Weights of a small transformer language model: 4 heads of 32 (2 for keys and values), gated attention.
Each number is 128 + 32 x the weight over the matrix's rms, rounded and kept within 0 to 255. Layers, rows and columns count from 0.

# layer 11 MLP up, 512x128, rms 0.202, rows 326-352, columns 0-127
[[121 168 117 145 140 122 100 124 102 124 111 135 108 137 120 126 151 111 139 100 127 145 111 119 126 123 138 125  95 100 146 156 141 136 124 107 128 122 175 112 111  98 135 125 161 139 126 123 112  96 134 116 109 109 116 110 139 145 125 138 135 138 130 104 140 155 113 146  99 123 108 133 131 128 136 121  79 134 122 112  83 144 137 120 112 106 151 129 140 129 147 146 145 150 118 130 138 108 134 119 151 127 138 143 124 150 124 149 130 139 120 157 125  99 110 134 134 147 129 116 107 126 154 141 110 104 125 147]
 [142 163 177 172 172  86 169 149 152  82 140 103  57 100 105  79 152 121 134 139 109 128 168 121 136 173 112 136  67 155 152 165 113  85 156 164  85 120 153 157 148  99  95 169 156 129  89  41  73  89 112 116 162  59 134 141 118 105  92 137 126 114 193  52 114 161 100 178  80  83  97 186 132  98 129 107 110 156  91  90 157 121 156 120 134 141 140 162  99  97 137 125 102  95 148 160 117 161 133 143 166 120 118 110  66 107 147 116 114 131 115 113  98  88 109 128 144 124 104 127 102 146  87 146 138 138 152  96]
 [122  63 174 131  98  73 144  89  98 171 180 157 124 139 157  74 147 101 160  36 137 131 165  99  83 107  89 143 127 156 162  93 162  99 122 106  98 112  87  83 103  99 139 134 116 112 138 132 112 120  51  73 150 124 106 129 151 166 161 141 133 156  93 159 114 159 181 179  91 204  90 136 108 128 159 122 121 137  92 125 122 187 215  98 119  86 146 208  84 126 101 108 140 104 105 120 158 116 199 132 141 185 129 107 179 122 162 111 134 150 156 130  90 138 102  34 112 181 109 138 139 131  66 134  83 106  80 103]
 [121 137 133 143 130 123 123 137 127 142 129 131 137 117 133 117 113 117 126 127 126 138 134 122 119 128 123 127 120 133 121 125 138 120 132 126 127 111 128 132 107 115 118 126 129 121 123 122 127 126 125 114 128 132 114 123 121 119 119 132 120 111 128 115 131 121 108 132 132 118 123 135 133 117 108 127 120 126 144 115 122 120 142 137 126 129 136 140 137 112 112 132 123 132 138 110 138 121 137 136 122 135 128 139 139 124 130 127 142 130 134 132 110 114 142 112 124 127 139 142 127 143 126 141 131 121 134 129]
 [198 118 110 161 133 114  61 112 128 190 157 110 124  91 137 105 154 149 160  89  86 161  92  70 114 114 130 143 121 179  81 121 142 152 135 172 170 116  89 183 154 104 126 175 175 110  98  79 139  90 111  63 191 155 140  65 137  92 106 154 116 110 133 169 170 103 107 137 102 167  73 176 132  64  99 170 129 129 164 162 155 223 111 168 104 164  75 104 139 114 130  71 125 154  90 120 125  69  68 144 209 163 151 118  46 110 153 190 117  96 130 109 131 120 142 128  95 171  67 100 113 180 142 188  93  94  94  84]
 [129 135 136 130 120 131 108 125 135 135 130 141 137 115 133 121 108 115 123 134 127 143 126 123 125 124 129 119 128 127 124 122 143 121 130 136 122 113 126 117 105 110 124 133 137 124 136 108 123 124 124 122 142 118 113 115 132 128 117 138 125 112 148 116 121 127 112 132 118 117 133 138 129 116 118 132 109 134 140 137 108 116 141 145 117 129 128 121 139 107 111 130 126 135 131 130 132 136 134 141 137 147 116 123 136 126 146 139 139 126 134 138 111 124 148 116 127 130 123 125 137 123 123 129 140 118 125 132]
 [109 111 183 155 147 104 127 128  97  59 176 219 133 151 110 148 100 112  73  87 102 195 199 169 129 142 121  82 168 114 124 198 233 173  96 135 152 117 111 183 119  95 135 165 107 120 112 152 200 106 150 169 140 149  89 108  99 130  67 183 206 118 159 134 128 223 107  87 154  68 130 139 105 105 133 136  71 149 157 104 131 105 150  99 123 160 122 137 115 141  46  95 129 152 151 111 140  96  97 132 103 189 124 212  91 116 158  96 139 133 125 131  90  92 128 139  87 108 168 102 102 145  91 159  89 121  91 154]
 [ 55 142 209 107  94 169  95 126 112 191 154 209 162  87 201 146 127 112 100 133 159 108  84 126 113  92 145  71 178 125 120 102 145 182 124 154 128 114 123 138 102  99 143 115  71  44 154 182  98  61 127  95 134  70 119 174 175 126  97 194 148 154 145 146 129 128 128 166 164  78 132 107 156 120 117 176 156 148 132 173 127 153 168 165  89 140  71  69 121  95 116 115  78 207 137  24 120 177 108 136 190 133 156 117 131  97 127 117 155  56 171 129 123 162 127 129 110 102  97 157 164 122  97 106 133 105 173 114]
 [139  74 122 145 154 123 180 118 153 130 186 119 156 141  91 109 164  97 159 130 173 144 127 131 125  59 113 147 127 173 137 119 131 142 142 147 180 125 125 123 124 108 129  49 117 121 129 122 174 117 130 119 125 125  35 112  69  85  83 126 140 130 123  91  51  88 178 114  89 121 178 156 138 126  82 110 122 141 147 160  68 108 171 162 139 185 115 158 141 120 114 157  76 137  89 100 123 121 135 184 154 166  75 175 117 142 157 152 151 151 103 132 100 143 212  82 112 123 180  96 103 104 133 175  93 155 153  54]
 [183 155 146 153 168 168 201 131 119  97 211 151 134 107 159  69 198 140 126 170  72 139 104 158 138  95 110  63 167 108 176 150 138  90  80 108 120 126 153 174 123 129 132 117  85 114 134  86 103 139 194  96 183 139 153 130 163 112 204 182  85 116 132  75  88 174 149 115  95  60 117 109 190  72 126 199 121 107 143 141 135 112 135 174  87 178 145  75 146  44 133 167 192 102 110 105 112 139 100 168 155 203  81 124 147 170  99 154 144  85 125 122 151 127 144 149  87 115 148 161 117 157  65 178 154  64 166 120]
 [ 79 146 116 130  47 109 172 141 136 104 167 136 165 126 137 131  91  97 106 164  97 160 129 125  65  69  96 158 136 156 109 110  87 101  97 104 122 111 124 203 136 111 106  73  91 111 109  50 162 118 146 150 123 128  96 137 133 147 154 185  94 103 148 104  87 119 155 120 160  60 178 167  76 190 172 154 148 130 156 116 142 188 121 171  77  98  75 158 136 105 162 119  90 215 119 126 130 193 132 154 181  92 117 150 180 122 181 155 152  82 136 114 184  93 104 158 145 159  88 144 102 142 148 171 135  95  91 139]
 [137 107 165 135 174 112 145  43 148 113 171 127  89 147 121 124  48  99  44 111 120 154 118  77 117 162  87 124  87 135 111 151 174  48 163 142 102 121 110 206  95 122 104 165  57  85 116 125  76 144  48 105 158 110 124  59 100 110 132 217  80 113 144 122 136 103 132 108  60  68  52 149  98 178 127 103 109 107 116 139 165  87 174 139 150 115 166 164 173 170 160  54 172 174 182  50 123 161 106 124 105 102 132 100 176  81 148 138 134 150 129  93 129 102 155 153 172 157 204 108 100 149  75  97 134 102 172 157]
 [184 130 164 124 213 100 141 105 121 169 136 100  53  93  81 109 144  96 111  91  73 150 115 147 113 157 155 128 128  67 119 162 133  68  79 155 112 130 116 140 150  74 105 100  93 144 117 103 127 124 165  75  83 153 122 155 106 118 181 142 118 144 145 159  91 174  93 181  88  97 120 168 113 120 125 163 172 142 201  54 102 130 139 127  68  16 111 138  93 126  70 185 131 205  97  90  97  66 115 141 139 119 115 167 125 169 154 106 209 101 160  78 136 152 196  84 150 133 139 119 135 133 106 151 162 111  64 165]
 [163 165 110 178  96 118 151 147 109 119 145 139 161 141 171 140 126 140 163 152 129  71  73 100 116 149  62 141 125 156  69 149 124 161  24 122 110 104 160 141 137 123 102  90 148 113 100 136 145  92 153  80  84 184 115 149 116  95 126 122 135 112 135 130  99 131 154 113 175 103 116 121  99 127 139 116  47  94  88 117  66 122 137 151 157 123 183 126 124 121  73 113 109 147 230 100 122  68 158 135 157 114 158 202 169 100 170  72 121  39 130 106 133 122 128  60 119 162 153  63 121 164 110 146 116 130  56 110]
 [107 123 132 132 111 162 127  97 151 149 119 134 101 153 125 127 138 126 109 111  79 114 129 133  88 121 108 135 154 101 151 149 141 152 148 111 132 122 129 109 120 101 141 126 127 107 127 136 110 131 127  98 107 134  88 115 164 122 135 151 113 133 125 123 119 133  95  99 113 120 118 126 122  94  97 136 137 147 133 126 130 135 152 130 102 132 122 133 136 140 110 117 126 159 143 109 155 101 156 127 120 134 116 147 140 133 143 127 171 125 156 115  96 136 131 128 144 130 114 141 121 124  94 121 127 121 118 138]
 [132  67 196 159  85 156 119 150 130 124  80 149  99  75 111  98  41 182 104 145 120 126 142  68 137  83 119 125  63 100 134  63 149 112  63 116 122 107 104 201 131 154 144 158 156  79  98 141 134 107  97 136 157 116 116 157  91 142 123 128 165 140 145 125 151 119 179 136 150 104 168 126  88 121  77 133 147 156 111 141 162 121  88 183  99 136 128 128 136 150 106 129  91 118 162 120 137  63  82 154 195 152 123 122 112 103 138 205 166  79 121 117 112 106 169  61  61 152 105 152 136 209 112 122 150 100 103 103]
 [104 106 152 175 122 165 105 118 122 127 101 152  99 114 130 153 110 140 113  97 164 102 148 114 129 102 153  96 158 151 132  78  98 100  85 167 144 128 170 146 127  68 124 172 135 108 130  93 117 119 166 120 140  94 128 131 144  93  98 118 120  70 171 109 122 132 103 116 162 157  88 179 114 108 113 119 156 100 159 146 119 157 108 185 117  81 113 131 115 124 109 113 122 128 182 144 161 138 149 144 119 149  68 151 168 121 185 123 150 144 124 163 131  99 114 125 115 110  93 149 138 156 105 158 164  68 116 148]
 [137 137 124 172 107 119 110 104 177 140 127 141 163 190 128  90  99  96 143 120 109 154  83 166 128  94 111 145 107 147 100 100 121 190 120 118 115 128 131 167 128 122  91  69 207 152 143  96 134 124 161 112 132  98 142 139 105  90 133 151 181 153 116 164 194 183 116  73 168 202  71 175 138  86  70 103 150 186 136  97 132 118 176 161 135 134  88 146 163 118 139 193 154 143 106  61 131 124 127 123 157  78 127 199 115 106 148 155 137 121 125 162 132 104 149 127  90 138 151 101 129 176 132 149 114 165 145 134]
 [147 142 157 127 131 115  57  83 205 152  61 109 128 102 127 106 107  76 116  72  69 133  88 175 117 136 122 136  62 125 152 155 124 101 139 147 100  64 180 123  90  85 118 131 197 111 155 146 142  98 125  78 128  54 159 170 131  87 106 127 125 131 168  54  50 172  48  85 138 140  52 135 177  76 130 123 131 125 140 119 129  68  85 131 157 163 149 116 133 169 165 132 202 140 143 131 163 141 233 134 126 105 172  96 135  79 141 241 116 143 126 183 139 114 146 116 117 170 105 123 183 137 136 113 110  76 142 122]
 [172 179 170 159 165 109  88  80 142  73 134 119  64 119 115 109  85  55  69 116 177 124  99  44 140 153 110  96 141 190 120  97 160 186 111 136 124 151 122 156 137 121 119 175 102  80 173  93 200 106 130 172 170  60  86 121 143 110  72 146 135 147 173 107 147 209 165 102 107 151 126 186 134 130 125 113 113 109 139 110 137 131 162 105 155 100 144 138 127  89  89 126 110 120 134 125 153 148 117 157  96  67 103 110 113 168 123  94 124 117 164 112 127 189 112  65 159 165 119  97 165 138 157 149 106  95  86 150]
 [107 103 141 158 150  78 176 121 125 102 141 188 137 112 152 147 174 124 121 140 128 175 133 175 129 142 108  67 154 137 168 134 117 102  77 122 133  86 183 117  95  48 113 110 121  87 132 125 133 124 134 116 184 107  78  96 112 118 105 218 123 146 206  89 136 139  74 116  87 153 105 172 116 104 147 159 111 188 104 109 123 106 122  93 165 159 137 180 138 102 168  94 128 105 168 161 106 140  63 190 113 149  79 121 129 113 128 126 146  75 103 137 162 104 180 135 124 128 145 115  61 112 162 136  96 105 143 159]
 [146  80  97 135 120 122 145 130 114 151 134 163 130 106 102   3  98  87 157  74 164 105 115 129 103 107  63 145 139 163 128 134 148 119 177 136 135 119 142  88 110  29 120 127 166 128 188  78 116  97  56 117  96 109  67 117 169  99 165 128 151 116 113 125 181 133 107 121 105 115 168 149 145 138 111 127  60 113 126 194 127 165 177 104 121  65 152  84 104 134 162  74 183 158 147 151 126 117 128 156 143 127 140 197 150 116 147 100 161 117 221 102 153 165 100 137 168 145 134  85 169  80 163 159 161  97 128  63]
 [128  89 155 162 120 187 134 149  43 120 133 220 215 132 124 161 118  64 130 138 138 106 199 119 110 165 145 107  89  85 139  93 104  84 143  84  77 123 126 199 121  61  51 189 173  44 104 110  30 143 140  68 136 101  80 138 132 139 163 193  74 136 164 150 189 113  83 120 103 136 149 147 168 101 112 147 119 104 119 134 152 184 158 202 177  96 125 127 196 161 129 129 133 160 203 115 149 150 115 147 144 129 109  90  90  25 120 187 136 155 177  72 121  89  98  76 125 153 133  99 137 140  94 121 187 144 112  75]
 [195  94 169 143 106  73 110 160 114 118 221 110 179  33 156 143  87  89 147 119 104 131 137 150 122 166 143 155  76 139 116 108 172  88  82 125 101 111 141 136 144 115 121 155  84 133 196 101 170 125 134 127  75  98 100 121 100  90  59 108  84 143 150 121 131 137 152 101 131 157  81 115 110 186 160 138 105 156 106  78 116 148 153 137 116 137 113 152  91 106 159 125  84 115 132 102 134 124 140 115  98 100 138 102 199 105 128 166 210 110 112 169  40 172 158  46  87 101 149 144 113 161 157 134 219 138 143  97]
 [139 148 154 140 152  93 116 100 113 107 137 150 130 138 171 131 115 135 146 154  85 108 124 114  59 138 152 159 111 128 165 121 101 156 116 141 152 134 129 135 106  93  77 134 119  69 150 105 158 129 109 147 159 112 115 117 164 112 136 114 168 119 193  90 119 111  82 167 117 147 149 112 136 135  66 171 148 176 165 132 118 163 128 137 149 129 138 137 136 122 139 167 133  98 122  80 158  80  93 154 131 127 109 112 135 120 146 141 172 157 176 139 105 114 112 160 116 114  99  97 133 160  97 145 139 124 124 134]
 [112 115 189 139 145 159 153 121 138 175 124 141  69  96 183 152 124 142 110 134 128 151  94  67 131 140 150  96 116 131 111 135  65 111 113 166  59  72 134  91 106  99 108  80 117 145 214  94  96 154 147 155 142 137 129 105 138  87 126 120 197 128 119  97 144 104 137  97 189 118 104 110 126 148 177  69 141  67 136  88 152  28 216 193 120 138 164  83 145  71 122 215 110 160 103 153 122  69 113 141  87 125 142 181 142  90 113 104 165  79 140 128  33  98 186 133 137 154 129 143  90 112 170 174  92 143 163 151]
 [ 87 153 146 161 118 115  91 146  98  92 150 151 153 155 145 157 151 134 133 182 133 154 128  99  89 118  46 105 238 153 174 166  92 116  80  72 170  50 112 151  82  91 133 122 111  68  89  94 144  63 126  71 166 129 131 114  96 120 184 167 152 167  95 102 177 124  98 121  76 143 139 253 120 165  92 135  11  92 111 139  92 100 206 110 123  84 161 125 192 175 143  87 170  65 105 117 160 212 150 171  77 122 168 115  90 103  97 134 124 125 183 184 114 181 172  99  92 145  91 113 156 195 158 175 135 110  85  95]]
# layer 11 MLP down (transposed), 512x128, rms 0.224, rows 326-352, columns 0-127
[[135 129  98 144 119 123 128 133 113 130 108 118 108 113 145 142 128 126 102 141 138 133 125 159 121 134 128 114 153 109 124 144 137 145 137 146 125 102 113 139 122 114 131 118 123 130 105 124 103 116 138 148 143 152 120 141 147 135 135 127 130 112 131 136 117 135 150 138 160 128 114 140 122 125 131 148 117 125 140 135 126 131 136 106 112 134 114 130 119 136 124 130 134 133 130 119 124 124 117 134 128 113 113 115 140 140 124 122 115 140 122 137 113 138 115 128 119 134 106 125 134 163 151 116 143 135 108 130]
 [134 129 117 159 126 112 123 126 150 131 125 102 116 107 141  78 126 194 140 111 191 132 113 130 137 102 154 155 130 151 113  99 145 151 122 122 153 130 146  96 139 190 117 111 136 119 114  90 140 110 101  34 156 131  99 150 161 136  98 125 127 121 123 168 106  88 120 147 104 129 114 101 114  80 115 140 140  82 146 105 133 115 121 136 157 128 187 120 102  85 125 135 105 144 116 148 143 146 113 156 143  89 178 106  79 124 112 130 134 130  90 146 139 125 124 141 149 143 191 103 108  97 119 167 113 173  79 130]
 [116 105 130 170  89 123 159 158 125 115  98 138  49 117  84 138 117 154 101 163 166 138 190 142 133  77 160 124 151 136 166 196 124 129 136 152 132  84 156 142  78 154  99 133 156 142 108 126  92 167 140 207 100 111  99 129 139  83 180 158 123 128 141 121 102 120 132 162  94 186 129 136 123 153 113 130 157 108  56 121 105 133 116 135 123  70 120 171 110 125  73 181 152 104 123 108  99 134 134 155 155 123 112  89 101 119 178  94 145 142  90 150 162 108 147 163 137 161 109 124 111 122 161 165 131 101 153 129]
 [127 129 124 133 139 136 116 127 129 132 133 125 133 126 107 121 139 134 129 117 118 123 132 126 121 137 121 118 129 132 118 122 114 127 139 125 119 121 141 136 123 140 130 131 128 132 137 135 128 122 127 128 123 135 133 126 129 133 126 124 124 131 128 130 129 133 117 132 129 133 130 132 119 124 131 132 129 131 122 117 139 125 139 132 115 129 124 133 115 138 125 118 133 121 131 135 117 117 126 132 133 123 131 136 122 131 121 123 119 130 130 127 129 116 136 134 123 135 119 134 123 118 127 128 141 128 133 138]
 [138 105 162 122 109 161 121  90 105 141 147 161 149 183 146 177 166 212 157 103 155 162  76  92 154 114 165 113 114 150 125  96 147 155 135 129 111 178 119  98 234 122 143 131 100  78 123 175 131 118 132 151  88 128 117  49 137 173 135 147 127 110 115 118 184 111 138 133  77 146 119 140 139 122 129 152 157 131 157 147 149 126 139 182 176  91 145  77 126 141 155 134 117 158  96 140 167 140 132 122 108 134 133 103 120 102 112 155  34 146 105 128 121 135  84 136 125 132 132 117 140 146 134 124 223  87 119 134]
 [130 124 121 127 129 125 123 137 136 129 128 131 136 139 139 139 125 133 124 138 145 139 123 114 130 141 143 131 135 127 126 140 137 127 127 135 125 134 131 130 130 120 137 124 126 134 123 121 135 132 135 138 115 136 138 128 132 129 118 126 137 148 137 137 138 132 141 116 127 126 128 135 123 123 139 133 125 127 128 124 127 120 124 123 129 118 133 211 127 133 148 135 139 127 143 109 119 127 132 123 125 126 129 130 131 132 128 138 116 118 124 133 130 125 134 126 128 130 119 122 135 118 144 126 140 125 129 136]
 [ 84 139 130 116 127 131 191 151 144  74 162 133 105 110 139 110 149  67 137 120  81 138  94 170  93 110  55 142 126 158 123 140 159 151  69 146 115 151 180 140 137  98 115 123 156 154 141 144 149 118 140 105 141 155 147 176 119  84 144 181 109 117 107 166 109 133 126 102 155  92 156 124 112 169 141  83 117 148 139 101  73 146 163  91 143 145 126 103  84  95 177 131  99 161  90 151 132 123 118 117 132  88 192 123 173  96 135  91 108 110  72 100 131 130  99 129 138  89 142 156 164 157 120 115 143 136 132 109]
 [144 118 136  91  68 120 151 118 125 123 135 107 159 110 112 114 120 111 124 158 171 150 143  99 136 151 161  85 154 154 125  76 114 146 116  76  89 174 133 128 141 103 115 131 155 106 111 147  72 152 147 143 128 189  82 110 113 100 116 156 148 156 120  88 113 147 154  93 136 117 131 158 132  41 121  91 125 191 196 125  98 153 152  34 136 120  79 175 149 135 161 149 106 160  86 144 131 165 101 204 124 128 201 175 127  94 127 125 142  95 160 126 139  60 146 168 120 132 115  97 166 180 105 140 161 108 134 146]
 [115 136 123 111 129  89 146 135 182 132 126 132 132 150 120 110  96 105  99  79 132 130 108 212 163 161 122 102 125 127 175 158 134 142 118 150 133 177 120 134 217 132 120 139 155 161 106 107 131 115 182 196 156 133 139 103 168 153  81 130 165 154 117 132 118  75 129 139 165 113 192 124 121 105  86  90 184 120 139 120 108 144 128  88 121 150 178 139 115 160 146 133 127  92 129 137 116  89 122 148  94 134 148 131 174 123 117 150  90 114 121 133 150 121 128  97 129 177 121 106 179  92 128 141 116 153 120 121]
 [154 128 142  69 105 108 140 143 155  89 137 126 121 162 152 113 137 128 105 149 110  97  94  84 126 158 130 102 118  89  67 104 126 158 140 111  45  75 131  68 113 172 171 110 151 150 118 111 125 185  91 125  93 138 132 122 125 152 120 117 134 133 174 128 147 145 101 112 120 166 164 132 122 186 128 125  93 186  89 163  91  89 134 135  78 112 139 143 129 153 128 101 175 107  79 156 161 140 111 155 155 104  91 150 125 120 168 143 147 130 135 178 209 137 149  72  81 137  97 104  84 142 100 127 147 128 109 115]
 [109 115 158 134 200 168  94 136 165 131 139 148 116 152 142 152 118 101 118  86 186 130 190 113 166 158 110 128 147 123 177 137 169 169 156 124 163 255 163  76 216 116 136 132 178 211 107 174 152 140 153  98  93 137 154 138 122 120  93 129  78 138 154 114 152  99 127  89 160 137  94 101 145 117 149 147 128 152 140  71 129 107 138 118 134 123 181 114 100 140 126 115 142 110 120 139 183  92 144 121 105 132 143 170 143  97 127 127 155 121 129 129  98  99 126 124 109 130 160 142 144 120 134 138 119  96 198 151]
 [104 182 168 132 156 114  98 148 117 112 130 114 168  80  88  67 137 128 158 232 153 150  83 166 104 193 114  55 141 141 135 153 138  95 116 137 140 126 126 153  71 131  91 115 124 158 177 175 119 120 111 170 159 107  87 132 116 137 130 126  64 129 129 115 101  92 124 174 106  99  96 114 123 136 120 104  71  88 139 138 120 157 161 114 165 119 100 141 127  69 140 111  99 135 138 134 133 122 148  76 115 134 152 154 142  92 174 193  93 107 131 105 138 161 117 167 118 105 126 122  83 121 136 151 170 178 127 159]
 [120  89  97 143 125 131 136  91 121  73  96  97 117  98 111 127 153 120 145 145 122 141 137 147 137 147 138 175 143  76 116  95 130 145  96 165 103 235 162 149 217  81 148 147 124  96  83 105  90 150 120  96 172 148 107 151 109 114 113 163 118 126  73  85 125  91 177 125 117  89 131 138  89  82 130  54 136 127 168 133 110 145 122 121 137 146 118 126  88 166 149 105 121 130  75 144 115 113  86 172 169 153 126  68  67 189 131 154 167 140 142 108 165 141 122 194 126 140 105 124 104 156 145  93 138 190 141 144]
 [112  68  66 178 103  95 148 145  89 145 126 122 139 189  72 112 168 137 143 155 166 137 144 161 104 146 112 117 158 113 147 156 149  97  79 149 103  84 209 140  76 136  78 112 108 114  97 131 127 118 155 125 128 126 179 145 168 143 185  96 106 143 107 135 186 133 113 118 112  93 113 106 149  84  91 142 129 179  79 117 126 131 142 132 144  68 100  85  99  74  81 126 148 144 110 118 182 140 108 101  98 117 110 181 128 156 156  60 121 122 144 121 110 100 168 139 146 128 142  85 102 139 130  87 130 162 132 174]
 [140 130 130 138 149 133 125 104 116 124 137 122 118 126 150 105 128 119 128 140 133 144 110 133 124 142 138 133 112 148 135 151 151 138 103 126 138 106 163  98 118 113 122 144 112 137 108 118 135 117 128 120 144 143 130 106  98 142 139  89 117 140 132 114 117 113 140 155 117 104 121 121 142 124 165  99 101 114 125 123 130 134 149 104 123 136 157 122 149 140 137 138 140 155 132 101 127 148 143 108 122 130 120 119 126 105 143 121 138 151 148 116 121 160 116 147 123 134 122 113 154 110 128 132 125 159 120 127]
 [115 133 141 100  87 114 142 108 139 135  87 117 114 150 144 124 121 132 144 121 145 140 146  60 152 134 176 125 142 113 167 142 140 149 146 117 130 122 138 127 130 168 100  96 160 139 175 142 168 109 118 120 120 127 133 151 111 140 111  95 168 171 123 197 168 142 130 137  91 108 121 119  98  95  94 126 113  93 104  94 152 142 168 118 159  85  84 134 108 152 126 115 135 172 118 146 154 142 124 134 112 170 174 138 124 152  84 182 124  81 113 150 143 193 143  98  95 112 119  87  81 145 109 149 133  82 134 130]
 [158 100 155 126 117  96 126 100 170 121 125 127 132 142 120 110 145 172 143 177 116 129 117 107 161 129 118 124 150 156 162 163 124 138 165 130 140 143 115 118 126 129 157 133 149 151  76 145 147 116 108 111 111 169 146 187 153 120 138 104 125 122 122 127 135 122 118 132 119 132 138 185 145 122 133 143 146 101 114 141 129 122 146 132 132 134 140 169 171 122 113 118 129 134 125 124 123 157  95 121 122 104 119 115 110 122  97  99 131 108 120 144 118 136  87 147 154 135 113 109  79 122 144 141 107 146 121 137]
 [ 80 125 143 140  98 160 104 155 123  82 167 121 150 109  89 175 106 110  86 133 131 112 129 125 130 129  60  91 150 170 160 108 143 108 125  77 139 169 135 112 132 118 132 124 125 135 107 171 129 125 189 120 140 128 122 115 133 160 123  91 101 151 161 119  87 147 103 137 155  78 157  87 112 166 201 109  87 124 105  92 137 166 147  87  94 141 101 171 147  99 140 116 129 125 103 152 119 190 131 107 135 121 117 132 127 158 116 133 133  72 141 170 186  82 130 156 161 105 104  92  82 121  94 111 127 111  95 115]
 [139 103 143 134 107 116 143 142  59 126 120 100  91 150 149 140 107 133 124 192 132 132 165 136 136 152 106 110 135 108  79 133 134 185 125 147 156 111  57 144 162 181 169 127 156 160  98 118 133 136 151 154 142 236 100 141 111 136 106 149  97  84  92 112  84 135 130 114 178 132 162  94 156 132 111  86 132  88  70 127 147 123  67 117  88 189 101 138  92  42 119  74 117 113  92 128 110 102 139 140 173  80 179 134 109 166 169 111 129 183 126  58 138 176 119 113  84 130 166 141 127 150 130 131  98 150 100  56]
 [103 152 114 170  82 109 183 123 156 126 106  97 137 110 131 185 104  94  87 140 114 167 175 110 120 112 148 168 138  96 155 179 108 104 138  93 147 135 112 167 131 181 168 195 150 174 149 133  84 150 156  83 101 121 128 119 113 116 156 150 135 111 140 147 132 140 190  95  85 153  79 138 115 131 123 168 121  97 165 145 145 139 155 128  80  96  96 123 147 107  93 107 106 162 191 127  98 110 170 148 107  83 175 112 105 152 165 103  49 122 100  92 112 129 104 164  65 105 152 109 112 147 153 145 115 177 153  91]
 [145 130 113 113  93  91  77 123 164 137 175 162 145 154 104 117 145  88 104 153 182 117 118 144  99 149  72 167 108 156 150 128 103 121 172 146 102  87 119 153  73 101 126 153 130 148 126 109 155 131 162 196 122 108 136 138 121 143 103 144 126 194 165 142 157 168 155 159 137 109 179  93 140 112 167 110 156  94 172 139 171 126 130 145 151 108 117 103 136 173 103  94  90 148 129 142 105 108 122 119 160 118 113  98 108 109  92 112 128 115  91 153 135 129 126 134 114 138 133 161  61 109 127  80 180  86 104  93]
 [130 130  82 118 134 108 122 139  81 137 110 135  56 113  91 136 117 120  87  90 114  61 139 104 132  97 143 147 135 144 108 170 150 104 183 102 130 109  93  95 106 100 110 163 128 144 174 127 155 136 153 160 117  98  77 151 142 167 133 161 139  90 202 111 131 138 147  78 176 180 182 130 128 113 141 111 157 120 155 125  74 161 108  98 155 124 140 103  79 150 146  53 152  90  78 167 111 132 144 119 114 133 103 129  90 106 179 145 104 129 137 153 117 140 144 117 144 118 152 142 135 130 139  62 149 150 116 144]
 [152 143 152 156 105 128 158 208 149 224 147 134 114 120 105 215 199 121 148 151 110 117 126 116 114 116  66 143 149  87 149 154 117 127 154 116 137 108 159 111  77 120 108 158 128  70 178 123  94 134  84 115 150  86 139 156 162 171  91 145 171 117 136 148 208 150  79 112 128 151 144 129 147 124  83  94 115 140 144 156 120 187 166  99 130 130 100  84 138 156 104  89 112 142 121 162 159  72 199 167 156 143 181  72 124 152 144 129 136  91 112 102 114 194 127 139 117 171 129 119  64 144  97 136 107  96 177 135]
 [130 153 149 104 117 179 135 121 136 146 137 106 131 145 153 124 175 127 118  82  94 145 107 150  94  95 176  82 146 128 146 131 167 148 112 121 156 134 130 138 135  77  97 134 123  99 103 111 131 137 123  71 136 164 135 182 184 122  87 104  82 166 115 165  92 188 156 165 127 196 142 150 143 153 101 123 116 139 135 100 119 124 150 132 152 131 144 148 169  89 176 103  91 100 123 130 110 161 174 106 153 150 130 106 107 123 170 113 138 180 142  82  96 149 106 164 114 141 178 116 136 186 122 154 148 129 131 124]
 [118 161 146 134 137 124 123 133 144 139  92 124 139 114 109 123 136 128 154 101 119 131 135 124 136 130 135 125 123 112 152 141 117 124 120 133 149 147 129 125 138 137 145 149 101 174 110  90 145 121 106 146 124 148 124  98 154 124 143 170 148 121 111 145 111 142 143 115 144 100 145 129 111 125 156 132 124 149 154 117 113 142  92 108 149 126 147 151 114 133  96 153 131 148 121 120 104 115 137 130 117 120 104 123 179 141 130 139 144 121 118 126 100 111 104 133 113 129 123 115 169 112 132 149 105 179 119 158]
 [199 110 100 115 156 102 127 101 131  96  90 112 172 136 139  59 168 108 120  92 125 141 117 103  64 109  99 148 167 127 130 142 103 113 157  98 227 147 163 126  78 131 178 123 142 146 118 142 147 129  69 126 105 170 174 106 154 117 140 160 119 106 141 104  31 169 176 138 126 118 163 140 115 157 108 123 134  70 120 124 166 123 121 104 166 131 174 119 159 137  97 126 125 152 145 100 100 107 139 109 110  92 141  98 149  64 123 135  91 144 188 135 141 141 153 142 160 142  80 153 138 100 118 164  86 152 152 105]
 [101 124 101 149  70 117 197 114 161 124 121 154 119 147  88 179 174 151 134 107 142 133 102  91 159 105 113 157 193 121 160 181  87  54 144  86  80 166  84 184 159 126 152 120 107 113 132 108 208 128  99 116 107 136 151  44 159 127 151  95 209 144  75 128 154 134  78  62 106 174  83 129 188 150 137 143  91  88 161 113 108 131  87 118 156 116 144 103 161 183 118 176 104 102 142 136 152 163 122 164 167 125 145 138 119 138 123 175 147 138  92 142 139 150 164 162 125 109 116 109  94 127 112 185 136 150  97 116]]